Weights of a small transformer language model: LayerNorm before each block.
Each number is 50 + 15 x the weight over its row's rms, rounded and kept within 0 to 99. Layers, rows and columns count from 0. The size before them is the row's rms in percent of the matrix's.

# up: layer 3 MLP up, 512x192, rms 0.114, rows 110-144, columns 128-191
# down: layer 3 MLP down (transposed), 512x192, rms 0.0402, rows 110-144, columns 128-191
# gate: layer 3 MLP gate, 512x192, rms 0.116, rows 111-145, columns 128-191
up110 090:53 20 52 42 28 45 44 41 61 59 34 80 44 51 63 76 56 40 75 52 48 01 37 80 53 64 53 46 13 70 40 41 41 67 49 47 52 51 85 57 52 76 36 52 65 55 39 29 48 56 39 33 62 52 76 54 48 43 64 70 63 56 46 65
down110 086:79 23 44 45 38 46 47 35 29 67 43 72 82 32 61 46 65 40 43 41 52 34 76 80 51 68 40 40 26 77 35 51 49 68 51 55 30 40 67 56 51 67 59 74 48 37 34 40 34 29 51 40 56 40 36 51 48 29 59 35 45 53 46 72
gate111 091:52 40 49 66 52 47 38 44 48 65 38 54 33 29 59 65 44 44 53 42 44 68 48 57 42 51 60 56 53 70 38 37 60 34 50 50 13 47 30 33 78 82 56 70 52 52 58 55 33 37 50 56 30 39 47 64 72 68 54 69 57 26 51 61
up111 095:46 43 46 36 54 69 48 43 40 70 48 42 61 51 48 61 42 49 60 66 44 57 07 43 40 18 34 50 50 53 48 73 36 65 37 20 50 54 31 83 35 33 32 50 10 26 34 77 33 76 43 55 49 48 60 48 59 39 73 65 31 74 31 46
down111 069:49 29 63 44 18 47 54 41 41 58 58 42 63 40 51 35 63 79 76 55 67 51 48 17 39 76 39 54 44 40 46 41 39 35 73 35 64 82 46 46 42 51 25 23 60 60 60 43 75 41 23 41 37 58 55 55 57 62 26 23 69 58 39 71
gate112 103:41 39 46 78 20 20 76 43 54 43 49 55 76 54 10 41 38 64 58 69 47 49 30 35 58 63 38 79 36 63 43 82 36 74 70 40 49 52 40 61 40 84 41 32 47 76 55 40 50 08 59 35 52 40 65 74 62 73 38 49 28 48 68 49
up112 099:55 62 37 42 26 34 82 23 39 54 54 40 40 56 47 49 92 52 49 84 47 52 38 37 32 59 11 47 72 78 43 53 49 49 77 56 63 55 32 66 36 50 34 48 40 63 53 40 38 46 58 53 64 73 37 35 47 64 36 63 64 66 49 49
down112 090:57 75 54 49 50 20 73 47 82 39 49 29 67 51 42 48 66 49 30 21 50 56 53 47 28 51 31 50 42 74 37 61 59 55 83 37 47 67 63 34 39 72 26 65 31 76 60 34 45 48 41 55 54 35 38 63 41 51 51 58 65 75 59 46
gate113 103:57 54 66 53 50 15 49 69 32 45 55 64 45 41 51 59 51 21 33 62 96 71 51 45 39 49 64 41 70 45 46 31 53 35 47 36 65 69 49 38 61 75 38 58 43 37 66 45 61 58 61 39 52 45 44 38 69 57 67 45 50 60 41 53
up113 105:54 53 56 40 70 61 52 64 19 49 62 47 36 19 41 32 54 48 18 43 30 46 35 53 39 55 48 28 26 47 51 64 73 62 50 34 36 51 32 36 56 42 35 57 34 58 54 80 51 38 46 48 42 16 42 71 34 61 76 53 41 60 49 37
down113 106:71 67 24 51 68 61 59 51 70 29 53 43 43 64 49 32 45 46 53 36 32 59 75 43 23 71 47 53 29 66 45 26 42 66 67 70 52 43 49 47 36 38 45 40 61 64 44 30 33 59 55 37 26 48 66 66 59 31 31 64 46 69 32 39
gate114 092:85 52 47 21 64 70 62 44 59 44 43 78 43 53 67 55 40 32 51 38 56 39 63 61 38 68 66 59 86 31 47 58 49 58 32 68 37 76 44 37 53 24 75 22 52 51 15 46 69 83 48 35 36 25 41 38 36 51 33 50 48 37 60 61
up114 088:59 43 57 49 53 68 61 27 47 56 31 62 56 56 61 49 60 47 41 56 59 33 48 62 40 82 59 42 62 52 49 48 43 69 43 41 54 68 35 58 40 55 41 32 39 42 18 54 66 65 52 52 21 21 59 46 57 71 50 36 38 39 65 69
down114 127:55 49 55 50 67 64 57 38 34 53 47 50 46 29 67 42 28 58 75 56 65 55 48 71 71 72 37 54 52 71 64 54 15 45 33 32 36 46 20 51 44 44 61 24 45 68 31 18 46 42 46 44 39 55 51 24 47 71 24 44 57 30 55 62
gate115 091:56 48 51 72 53 36 30 43 65 40 57 48 43 65 44 39 47 46 26 40 48 29 43 69 41 46 42 63 58 34 30 28 43 57 37 52 81 28 64 72 38 59 72 43 82 61 43 55 77 64 65 52 24 47 36 49 43 60 45 28 51 50 91 71
up115 093:59 56 45 33 31 75 61 39 41 75 41 59 57 28 53 67 60 51 49 54 35 73 67 06 64 40 33 58 44 51 42 57 56 41 51 49 36 69 41 47 73 48 41 47 39 45 49 38 32 11 29 17 81 50 66 37 69 20 66 63 69 50 16 43
down115 099:53 41 54 33 49 58 44 50 39 50 26 38 58 93 60 43 54 43 14 47 52 33 31 48 21 52 83 70 68 51 18 43 54 61 63 54 60 61 75 68 28 57 69 65 59 47 48 32 37 49 76 51 59 44 38 39 63 42 41 42 62 63 45 74
gate116 103:70 35 52 27 83 29 95 47 61 46 55 51 58 33 40 77 39 65 44 48 49 35 55 59 46 80 80 56 66 75 49 61 33 78 72 71 60 38 52 37 38 36 42 14 39 43 74 33 32 64 43 62 50 56 37 34 64 55 71 44 37 47 43 31
up116 094:50 58 67 44 80 67 53 64 56 40 36 41 57 37 39 84 23 43 64 72 68 33 49 15 64 55 47 64 52 42 59 65 76 63 96 81 53 59 65 34 47 56 36 58 64 45 47 41 64 57 47 55 65 39 43 50 71 27 22 49 25 51 54 49
down116 097:34 52 79 54 65 44 29 61 47 32 30 44 61 38 51 51 31 34 49 40 57 55 73 42 64 63 15 39 37 49 55 52 56 22 67 63 53 43 61 26 38 44 52 53 63 32 52 35 68 69 63 71 54 66 38 59 55 41 17 80 50 30 48 45
gate117 102:54 37 51 46 63 37 43 67 47 31 44 47 53 44 44 42 59 45 72 70 75 51 57 42 34 26 76 60 59 56 51 36 17 45 35 39 85 50 26 33 57 65 33 59 44 54 59 45 60 33 65 32 59 49 63 57 27 61 52 47 68 51 40 70
up117 098:52 59 41 33 39 44 56 44 54 18 40 45 74 63 52 54 40 43 46 56 50 65 51 65 24 55 38 46 63 49 62 43 44 52 63 29 45 55 41 44 49 64 05 36 72 41 44 47 47 72 66 78 64 67 52 70 33 49 39 33 69 51 67 55
down117 089:37 71 46 55 29 59 69 50 57 41 55 65 56 72 37 40 59 20 41 76 60 55 31 31 45 49 53 50 52 57 35 75 37 64 40 62 58 53 54 30 44 47 47 53 55 67 79 47 26 65 51 74 53 63 36 50 51 28 64 67 47 70 51 32
gate118 114:50 30 47 72 69 69 39 71 68 54 53 64 40 79 62 51 50 46 52 43 76 48 72 38 37 00 40 53 60 39 22 45 44 55 49 61 48 65 74 56 58 41 74 51 75 55 52 28 26 26 50 24 30 48 54 46 48 63 51 60 30 41 69 80
up118 110:45 69 64 39 74 37 62 57 16 42 38 36 46 22 50 39 59 52 65 52 60 39 64 42 35 81 56 32 58 63 69 64 70 55 58 60 47 39 44 33 43 61 55 51 55 47 60 51 62 74 61 65 67 48 50 56 49 37 61 47 30 43 39 41
down118 092:40 30 33 76 67 40 40 55 68 22 43 22 36 48 48 35 68 51 61 62 58 64 58 69 42 13 44 47 59 34 68 56 71 49 44 47 52 46 55 46 76 48 48 30 59 65 36 50 34 47 50 35 59 52 53 48 49 72 61 51 39 37 84 51
gate119 095:26 57 22 36 40 42 59 61 48 43 31 44 52 56 52 28 33 45 32 62 33 82 50 52 52 48 43 62 44 41 37 61 66 42 40 47 60 83 64 72 56 58 32 37 27 39 57 41 77 63 69 35 45 62 45 47 32 57 41 51 33 44 63 61
up119 101:37 77 51 58 56 47 75 26 64 57 38 41 34 64 45 35 35 46 67 78 52 64 42 69 46 52 64 57 44 25 14 68 45 52 52 46 60 39 51 44 52 65 33 61 29 36 74 61 67 72 51 49 37 62 34 64 49 70 70 57 09 31 70 50
down119 118:63 61 76 18 18 56 43 81 45 06 50 52 63 50 60 41 17 35 63 54 43 58 65 51 25 60 61 71 58 57 64 52 70 58 35 24 49 43 37 68 58 39 54 38 32 30 43 44 79 53 57 41 59 41 47 54 50 32 30 40 47 35 62 19
gate120 100:53 85 32 42 42 46 70 61 10 68 64 32 69 47 42 33 32 58 44 28 43 38 42 39 52 31 68 52 55 76 40 60 36 64 51 38 36 53 49 52 46 36 53 56 44 35 53 56 30 51 58 75 57 55 50 54 80 45 42 35 56 52 59 55
up120 100:39 40 39 59 33 49 41 36 45 66 54 48 57 56 25 25 43 53 48 43 57 50 43 59 43 49 47 69 45 58 65 50 45 48 38 30 35 57 58 38 38 29 52 53 42 78 57 79 41 61 58 80 70 42 57 39 70 20 46 25 47 86 42 52
down120 103:51 39 60 46 55 53 87 70 73 64 68 42 68 86 44 40 46 71 63 50 40 54 16 62 35 54 48 46 36 54 55 46 54 68 57 51 42 41 40 55 45 44 39 46 53 79 76 50 62 53 66 55 51 44 62 28 66 39 58 55 20 70 09 37
gate121 094:46 55 39 66 51 46 59 40 28 31 63 25 69 40 37 28 75 62 35 59 37 23 61 77 36 58 72 53 61 67 49 62 33 53 45 57 88 56 43 60 74 53 56 47 70 52 49 56 47 61 45 53 49 36 42 53 36 51 88 57 30 29 49 58
up121 083:27 50 30 41 38 40 56 30 36 73 69 44 29 22 42 36 63 34 40 63 57 16 54 50 60 63 34 30 42 44 43 64 76 24 64 55 54 65 49 52 25 55 59 48 36 59 38 73 65 54 49 37 50 62 43 42 44 33 35 50 85 55 49 46
down121 101:44 35 58 36 59 42 69 68 58 58 67 65 63 29 55 64 38 69 46 50 35 37 32 53 44 45 57 49 30 49 57 28 77 56 75 47 81 32 51 52 48 27 65 56 30 29 60 50 63 50 49 76 55 46 45 56 47 43 58 55 83 46 36 43
gate122 091:62 30 41 64 43 40 36 37 61 55 35 86 40 60 27 68 47 55 40 80 33 38 61 41 56 52 29 71 58 61 49 45 57 61 47 42 48 51 54 73 62 50 54 23 44 42 52 49 55 11 25 42 34 41 30 50 64 56 35 36 44 66 60 57
up122 098:58 78 53 41 65 52 66 39 60 34 56 26 36 60 55 66 60 50 43 33 57 57 42 57 61 48 55 54 48 63 46 47 37 40 44 59 65 66 74 15 34 57 44 37 56 51 49 50 50 63 68 59 63 62 28 56 26 44 07 21 64 51 61 53
down122 075:53 75 20 54 47 54 25 40 47 35 34 55 33 68 46 70 87 53 37 59 77 27 54 32 64 32 61 53 53 52 48 56 59 61 31 62 32 32 33 31 47 46 49 60 41 65 24 17 37 59 48 47 80 33 83 30 63 58 49 48 33 52 43 51
gate123 099:40 63 35 64 42 49 41 23 72 39 64 59 58 63 59 47 70 20 83 59 66 32 30 59 23 49 59 58 64 41 61 32 32 71 48 71 61 25 71 76 71 64 74 34 65 57 45 32 70 31 44 34 71 65 63 49 46 52 34 39 59 38 74 25
up123 094:64 36 60 39 46 35 47 39 55 46 83 42 49 55 75 49 46 32 45 45 49 59 35 75 46 50 32 63 35 36 56 17 63 54 28 37 59 54 32 41 68 52 48 39 72 59 75 60 22 49 67 45 57 60 47 43 43 61 73 37 42 44 40 34
down123 088:58 16 47 48 45 31 67 37 55 34 80 26 30 35 65 50 36 27 51 48 57 44 57 74 52 31 53 44 58 62 44 49 82 44 12 39 45 45 52 39 68 40 25 52 54 44 43 72 36 44 54 46 61 57 68 59 46 58 72 74 59 63 37 73
gate124 101:42 72 21 38 40 54 52 69 87 47 53 49 50 54 62 55 45 41 58 50 62 52 62 50 38 52 43 67 31 14 27 52 63 75 56 44 67 55 68 64 52 49 76 45 64 42 42 26 58 56 50 88 31 66 51 37 35 33 24 51 69 38 50 56
up124 098:53 68 46 52 67 44 30 70 49 31 42 62 56 35 19 45 45 43 55 44 52 37 46 53 52 46 75 33 66 37 63 69 61 36 46 22 69 76 65 76 66 08 62 43 43 58 60 60 71 50 63 60 83 82 51 40 39 43 43 42 39 50 54 44
down124 106:49 51 67 47 62 60 41 45 30 54 30 55 59 39 44 38 44 54 61 27 64 42 54 49 33 55 38 43 48 40 72 50 68 34 62 28 53 53 36 66 60 37 48 25 37 27 56 27 66 28 52 66 58 54 49 48 40 57 64 69 33 74 31 23
gate125 091:61 60 55 57 40 64 49 44 49 59 15 46 52 25 13 61 60 62 60 58 53 24 46 61 41 39 44 44 58 55 51 72 57 63 40 40 91 51 50 35 43 62 39 39 49 56 36 48 49 44 39 43 53 31 58 52 44 60 57 82 50 62 61 18
up125 094:40 44 55 54 42 40 48 24 26 59 53 41 47 46 43 48 93 57 75 54 67 66 20 32 46 43 62 29 69 56 42 41 22 50 42 60 38 41 44 36 26 34 83 47 64 48 62 16 41 43 75 29 47 43 31 32 60 29 34 68 41 81 69 49
down125 077:47 74 51 61 45 28 62 34 70 76 63 28 67 33 62 33 39 45 35 28 62 36 55 73 47 54 66 54 54 57 45 12 21 43 46 50 29 46 43 49 46 34 65 75 69 64 78 33 48 46 44 39 46 40 34 51 69 29 57 36 50 48 32 70
gate126 103:37 56 52 37 86 46 59 59 31 48 36 54 15 63 43 47 67 24 74 39 47 32 52 74 38 58 63 36 39 25 65 75 57 66 61 52 49 51 47 43 62 45 72 52 69 41 49 35 61 72 48 28 38 32 56 15 37 36 29 52 45 55 54 45
up126 097:27 52 37 47 62 44 50 42 38 41 54 40 40 54 45 59 58 12 49 48 51 34 01 71 40 48 48 66 44 66 14 33 36 53 50 65 53 73 86 25 79 55 72 38 55 45 66 44 64 44 36 52 48 35 67 59 72 42 42 48 48 19 80 59
down126 101:36 63 29 42 44 42 43 58 43 59 62 77 44 66 68 75 55 32 71 54 75 60 25 47 32 56 39 48 37 43 49 41 38 36 44 48 50 53 68 57 65 37 35 44 50 48 87 57 56 38 35 27 54 47 19 39 59 72 40 62 65 60 79 70
gate127 101:39 58 39 26 64 55 41 61 37 80 61 49 55 77 71 85 38 46 39 41 31 23 43 61 35 61 64 38 51 37 52 54 63 32 30 66 72 56 66 54 51 69 45 33 31 57 64 39 44 55 60 51 30 86 38 63 70 58 70 42 19 28 73 46
up127 101:29 58 82 60 54 50 40 59 44 50 56 21 40 48 47 54 52 52 63 32 32 51 62 40 30 36 41 62 67 52 45 54 95 55 52 46 51 38 46 69 53 64 46 51 45 66 60 42 61 56 28 68 52 60 45 69 57 61 31 61 24 48 74 31
down127 101:46 66 53 51 52 66 73 59 40 80 76 46 41 78 78 48 52 57 64 36 39 55 72 41 40 50 53 45 61 80 59 41 62 45 53 76 38 32 49 62 63 44 33 30 58 75 53 36 40 35 30 56 55 32 32 71 53 56 20 50 34 64 41 28
gate128 094:52 58 45 34 79 65 85 28 42 77 78 43 59 59 36 49 63 43 42 11 75 49 27 62 44 59 50 70 28 13 36 44 47 44 63 62 80 15 40 38 48 89 60 50 84 29 49 58 53 45 48 63 59 27 51 57 57 36 54 51 63 58 55 57
up128 092:40 49 48 55 67 43 48 44 55 51 30 16 69 45 65 47 65 33 47 81 57 45 58 42 63 62 50 66 60 56 78 38 65 59 56 53 29 64 52 55 32 48 50 44 48 48 28 42 65 38 67 46 39 34 42 48 59 39 55 07 62 72 51 16
down128 074:60 39 67 55 65 63 65 59 82 37 58 28 67 44 60 53 46 46 65 93 46 29 35 47 69 64 58 35 42 71 56 44 53 57 61 50 33 44 59 70 45 38 64 17 69 09 75 40 65 60 55 61 60 26 35 66 48 71 35 22 48 68 57 36
gate129 105:49 64 34 31 29 40 36 38 89 32 50 78 36 77 42 53 40 65 94 53 22 46 42 45 60 59 54 65 63 74 41 50 49 42 32 36 40 44 48 58 30 65 53 44 59 47 58 50 44 52 53 48 53 61 50 38 77 50 70 68 36 43 34 52
up129 107:63 72 49 57 28 60 43 46 48 46 47 40 32 28 76 33 73 69 51 55 35 49 54 22 68 56 13 61 67 47 38 59 61 32 48 46 44 42 61 48 34 43 50 32 55 55 66 65 56 13 79 38 71 46 63 37 45 53 36 70 49 58 30 34
down129 107:46 38 39 39 62 57 65 50 44 44 71 54 43 08 60 71 22 65 75 51 75 50 57 43 89 47 41 57 25 38 61 56 55 36 63 56 49 64 88 69 56 55 69 60 53 71 57 54 65 46 36 59 60 56 38 70 27 50 17 37 43 70 43 57
gate130 102:45 71 77 48 32 51 65 60 34 37 41 63 30 64 33 57 55 52 69 52 63 46 67 46 29 54 72 40 28 37 60 45 43 78 51 34 60 37 74 65 55 44 64 49 63 47 70 28 34 70 53 79 41 50 17 39 54 30 31 54 59 53 56 32
up130 097:31 41 21 41 60 74 48 47 26 55 63 61 36 59 59 43 51 45 39 58 40 40 45 28 49 46 27 49 63 51 36 36 63 22 56 63 30 66 60 32 39 48 62 59 57 22 47 86 52 60 40 37 83 52 55 44 45 91 69 41 57 44 59 62
down130 114:39 36 46 54 31 78 59 42 47 57 62 59 37 61 66 49 68 53 47 61 39 40 30 38 35 56 25 50 55 59 28 29 41 27 40 57 55 70 57 46 50 40 59 64 78 53 50 79 61 43 74 49 79 60 51 36 52 45 32 23 74 47 45 40
gate131 091:40 48 59 81 69 37 73 41 22 49 68 39 30 36 59 67 63 50 50 57 65 50 53 50 64 17 65 65 21 57 41 62 42 46 54 37 52 56 39 53 82 63 58 45 48 66 63 41 45 73 23 44 45 76 73 70 27 38 31 55 50 62 38 42
up131 093:52 52 56 58 53 59 62 47 31 37 55 40 20 45 74 47 38 56 36 47 51 15 34 51 16 36 56 34 42 54 52 63 75 29 66 35 43 66 66 48 75 61 34 29 72 73 73 37 51 66 57 62 40 41 42 75 45 41 29 52 71 54 37 22
down131 064:30 39 38 38 28 35 48 41 44 59 37 61 59 32 57 64 26 43 62 59 42 75 41 53 69 39 48 30 43 39 42 24 33 56 45 88 73 40 37 58 49 57 57 60 42 43 63 50 56 43 24 65 50 35 48 60 45 47 51 38 74 09 58 78
gate132 084:58 70 51 43 61 57 78 46 37 30 12 44 47 59 41 40 30 56 27 50 42 54 54 50 52 39 38 35 47 76 40 40 47 68 40 70 64 19 57 66 72 89 47 38 51 48 47 69 34 52 27 67 65 57 48 84 52 62 39 51 57 44 70 46
up132 084:31 57 60 37 33 60 60 71 56 40 62 46 63 44 53 22 42 08 71 34 74 68 46 50 34 64 56 33 63 52 65 44 56 40 54 33 59 38 41 49 70 43 60 59 57 45 53 50 63 56 69 46 39 43 48 35 71 30 69 62 53 54 54 73
down132 059:67 52 42 50 49 47 54 56 63 25 54 62 22 77 59 37 26 32 34 77 43 47 52 54 47 40 39 19 23 59 73 54 32 55 44 62 65 37 50 61 51 15 37 62 61 49 31 36 79 48 73 82 31 74 32 44 58 45 44 56 53 46 70 42
gate133 094:56 73 63 51 38 61 56 41 32 52 65 75 52 29 48 56 59 41 36 53 58 42 41 44 36 73 66 52 62 24 48 65 50 49 54 27 45 77 58 39 76 29 51 80 41 65 63 42 54 53 51 81 64 38 69 33 40 38 17 55 74 46 52 40
up133 105:52 40 24 41 23 38 53 35 58 80 56 59 53 39 76 24 67 65 63 81 62 48 19 37 44 40 42 51 53 55 58 60 59 60 56 25 17 44 59 63 58 46 68 41 51 52 56 37 40 41 67 27 92 28 51 40 61 14 51 45 32 76 49 50
down133 080:63 66 57 69 36 30 34 75 64 63 58 47 26 54 72 63 57 46 27 69 38 35 34 46 50 59 73 57 45 29 41 64 65 70 44 68 30 71 67 39 65 48 84 36 39 29 27 34 42 46 34 46 45 63 69 67 64 21 68 25 75 52 36 34
gate134 112:52 41 45 25 49 57 59 60 49 51 47 51 74 63 54 36 31 40 55 57 48 66 44 28 29 28 39 46 81 35 64 46 15 45 45 31 55 52 67 75 46 45 51 44 64 34 34 24 71 70 77 56 33 52 64 42 38 60 51 42 63 49 50 71
up134 112:60 41 42 67 31 30 56 56 39 52 32 58 28 51 52 37 49 31 69 45 37 05 31 57 66 26 26 42 46 67 54 37 58 54 61 70 73 75 49 39 48 71 48 68 69 42 48 67 42 60 47 29 75 26 55 81 52 59 52 68 63 60 53 31
down134 105:68 60 49 54 45 35 57 45 67 54 42 78 37 59 40 65 49 46 34 32 45 40 73 47 66 68 72 54 60 67 71 69 40 36 57 39 46 55 37 46 25 39 63 54 45 53 47 71 44 89 42 28 44 50 23 53 58 51 31 39 47 57 43 49
gate135 097:55 71 45 43 83 76 47 50 46 17 44 46 55 55 22 45 26 32 47 51 35 33 42 57 36 40 83 26 33 75 59 43 66 52 56 78 42 67 24 74 53 39 18 60 42 41 42 42 44 71 51 75 60 50 58 45 49 38 37 54 45 31 37 30
up135 092:12 77 59 39 65 72 41 20 44 47 68 47 46 64 57 62 45 24 82 57 18 25 40 61 53 47 40 28 48 75 53 55 56 52 35 71 46 65 56 56 63 47 34 51 41 61 63 38 50 53 71 49 64 63 45 58 53 40 54 74 60 13 44 46
down135 103:51 28 65 36 50 60 24 45 81 43 38 34 57 75 29 41 38 41 52 32 36 48 56 71 59 58 57 47 46 57 36 71 44 51 57 52 25 57 52 40 70 42 50 29 48 70 50 42 45 63 62 33 55 39 60 46 36 41 45 22 73 00 44 43
gate136 106:53 58 49 39 44 62 53 70 33 52 72 43 17 24 57 40 50 56 57 74 30 32 52 44 44 47 40 25 62 50 49 68 64 30 56 47 67 38 53 52 47 50 48 62 58 61 39 56 29 41 42 71 71 37 51 63 46 70 48 57 33 65 52 35
up136 103:45 46 50 74 45 47 39 29 76 47 28 17 60 59 47 62 28 54 55 19 65 38 58 70 62 53 62 61 29 56 59 40 47 59 39 44 41 50 54 38 49 63 71 48 40 55 33 22 59 50 48 43 15 62 44 70 66 48 42 49 48 53 79 35
down136 118:39 28 65 57 44 38 27 53 61 38 55 21 51 48 42 70 49 53 49 31 70 49 63 55 67 68 54 05 39 64 73 48 48 70 32 42 57 40 74 27 45 49 43 49 63 55 66 34 44 59 34 35 58 35 50 77 59 86 26 39 46 46 69 27
gate137 098:35 25 48 72 45 42 46 58 51 60 42 19 70 63 30 33 52 31 56 47 63 45 56 72 60 54 45 70 68 62 52 53 41 36 61 54 79 68 40 35 56 53 55 54 85 51 62 62 46 69 54 43 53 46 59 65 35 18 53 70 62 62 34 26
up137 097:52 36 73 46 56 52 37 68 51 41 55 60 65 56 58 61 61 42 36 69 42 32 39 46 36 22 61 52 38 57 51 45 65 65 42 36 56 34 33 61 37 55 55 54 09 42 37 46 24 36 31 69 33 38 47 54 57 68 53 44 44 61 64 43
down137 082:56 58 44 65 38 74 46 61 33 21 42 47 43 36 46 78 61 73 28 73 53 42 39 21 61 62 33 28 17 43 40 48 36 39 69 36 37 40 48 62 45 36 72 15 30 46 27 48 38 56 78 74 34 60 82 49 57 68 39 47 65 39 76 45
gate138 101:40 32 28 66 51 51 39 26 36 46 93 75 50 46 61 52 62 35 33 58 52 42 26 76 46 39 37 62 53 62 24 35 54 52 24 93 64 33 54 72 54 53 42 52 47 35 30 67 69 59 67 52 36 58 55 61 59 63 51 51 52 55 59 62
up138 099:16 66 47 52 58 51 45 38 47 32 75 37 56 25 36 36 53 37 38 69 43 46 31 70 33 46 48 36 52 57 37 36 39 69 06 66 63 32 59 44 63 54 61 33 44 56 34 62 70 50 53 58 28 37 48 43 45 46 81 57 40 36 51 60
down138 121:36 34 38 50 58 35 51 45 47 16 39 42 39 24 59 42 74 56 52 52 71 54 48 45 52 27 83 49 53 52 36 33 44 57 38 54 52 36 58 53 38 57 31 71 38 31 51 60 61 56 63 79 66 74 58 50 54 58 71 60 66 63 76 78
gate139 097:68 36 43 61 37 28 53 44 56 44 48 43 59 57 46 57 59 38 43 45 69 36 00 43 57 69 48 57 54 42 65 44 29 61 25 53 58 57 24 41 55 65 45 49 68 39 39 52 39 62 31 76 54 39 64 32 62 43 54 56 45 41 50 69
up139 099:68 63 19 34 33 34 55 45 81 65 81 44 64 63 64 44 52 79 48 56 50 52 52 32 56 43 55 29 29 67 37 34 35 46 54 40 48 62 46 67 48 58 73 62 37 39 25 61 51 69 54 65 47 58 57 41 19 70 82 60 46 47 83 48
down139 081:49 62 40 53 35 45 52 78 52 60 83 39 70 46 48 42 47 90 43 56 54 55 59 51 30 31 42 67 47 56 44 41 32 38 54 61 28 52 60 68 56 67 40 58 23 47 29 78 15 80 38 57 41 69 59 61 41 69 77 56 48 42 74 64
gate140 093:51 35 25 60 61 58 30 42 72 60 49 49 80 74 54 50 68 36 60 53 27 20 17 53 57 85 63 64 36 06 37 46 16 77 36 47 62 54 52 62 45 39 62 28 78 73 43 57 56 34 64 61 50 48 64 50 46 57 48 58 46 58 60 34
up140 088:40 60 53 75 54 48 29 69 67 61 51 68 46 65 59 46 63 35 70 32 16 24 33 44 52 72 71 47 23 31 22 63 41 57 20 50 49 61 62 61 70 55 57 35 63 77 44 73 66 32 74 63 25 57 66 54 62 62 54 44 37 80 70 45
down140 118:42 64 50 58 48 44 35 44 51 51 48 91 51 58 40 34 77 64 27 58 44 68 39 57 51 45 36 35 46 45 42 61 45 53 47 15 53 67 44 65 60 62 49 49 63 47 38 56 54 62 28 33 46 40 55 60 31 59 53 64 53 89 41 31
gate141 089:47 57 48 58 68 43 38 53 16 52 76 51 26 47 46 64 43 41 48 39 34 25 56 46 55 26 73 30 55 27 51 35 62 50 46 78 42 54 65 23 40 33 46 34 62 65 57 43 49 58 45 57 75 61 59 58 47 51 50 81 60 51 75 71
up141 083:31 69 64 46 42 34 43 56 72 43 28 57 30 31 52 22 49 80 55 76 34 61 43 73 53 34 52 61 74 65 61 49 57 34 46 17 54 50 45 44 59 31 57 43 52 63 38 64 45 53 30 53 19 55 38 33 49 44 66 30 22 43 24 39
down141 063:20 52 35 53 57 24 60 27 39 63 54 60 49 47 40 39 42 13 54 15 65 40 67 65 74 56 78 88 33 44 38 25 54 41 71 36 85 69 65 79 56 47 30 41 71 62 45 69 53 25 79 48 47 42 43 42 50 63 38 38 40 52 46 80
gate142 116:49 37 60 37 33 61 48 48 41 48 57 55 56 49 39 54 28 47 58 60 49 21 42 42 57 30 47 67 50 36 30 44 74 47 34 40 49 68 64 48 40 79 30 16 53 56 49 64 40 59 21 54 42 60 15 28 63 57 55 80 42 65 64 71
up142 112:66 68 56 33 52 73 56 40 41 45 28 71 44 60 34 93 10 75 35 47 30 19 47 63 33 65 67 53 19 51 32 45 68 41 57 40 36 31 41 39 55 27 61 61 40 59 38 85 44 62 72 53 65 29 51 49 64 64 60 34 35 49 36 54
down142 129:45 31 46 23 33 57 41 47 50 61 68 72 42 49 49 49 43 39 34 41 43 59 28 39 30 46 43 56 52 41 26 33 47 49 37 45 79 43 52 56 57 62 41 64 44 53 93 56 55 81 45 25 52 59 50 49 47 50 38 39 63 53 67 48
gate143 108:42 66 55 44 57 72 50 55 45 34 33 51 23 54 75 57 44 60 63 59 77 37 57 69 42 68 71 10 74 33 69 39 49 73 43 57 52 22 55 36 41 47 26 59 30 55 41 50 32 43 66 49 55 75 71 35 61 47 54 19 45 54 38 65
up143 103:49 81 72 65 70 56 55 61 36 80 45 37 37 56 27 53 48 58 45 40 36 30 31 79 28 50 45 61 23 41 54 35 47 58 60 36 26 67 48 51 65 26 48 49 15 52 47 57 40 35 35 49 38 40 62 54 62 34 35 69 24 28 19 19
down143 112:56 64 23 59 47 41 35 39 27 65 53 55 39 56 45 57 44 61 23 28 62 70 44 56 75 47 57 39 31 58 59 90 38 48 68 37 63 54 62 35 46 26 64 50 38 44 67 53 56 67 50 59 72 29 59 26 62 85 43 56 68 41 36 51
gate144 105:69 41 53 43 52 39 47 55 55 68 44 46 87 54 27 44 73 33 50 32 52 56 54 66 41 52 50 54 62 42 48 30 48 74 28 52 79 53 07 48 46 25 66 43 87 47 54 65 27 61 43 32 41 49 44 68 47 64 60 64 18 39 38 57
up144 100:51 34 90 61 40 78 63 49 45 46 56 38 63 53 81 27 26 47 65 34 44 69 62 69 41 51 44 64 45 38 32 42 54 44 62 79 32 61 62 47 35 64 57 33 40 52 38 57 57 46 66 64 32 58 51 47 51 49 24 34 71 45 28 79
down144 098:55 11 54 30 74 66 82 32 53 62 31 58 33 55 59 20 34 47 52 61 44 36 53 61 54 71 12 60 48 53 35 44 52 43 30 39 49 70 57 60 50 67 38 63 86 47 77 57 64 48 50 63 34 53 32 67 30 41 52 51 65 65 53 47
gate145 099:49 43 45 40 42 15 40 34 70 49 52 37 54 54 44 38 36 36 52 38 60 36 43 57 50 63 80 44 47 42 42 52 63 83 42 63 66 25 56 54 37 55 53 53 62 70 44 56 50 90 40 54 73 49 75 51 70 30 74 70 49 31 32 42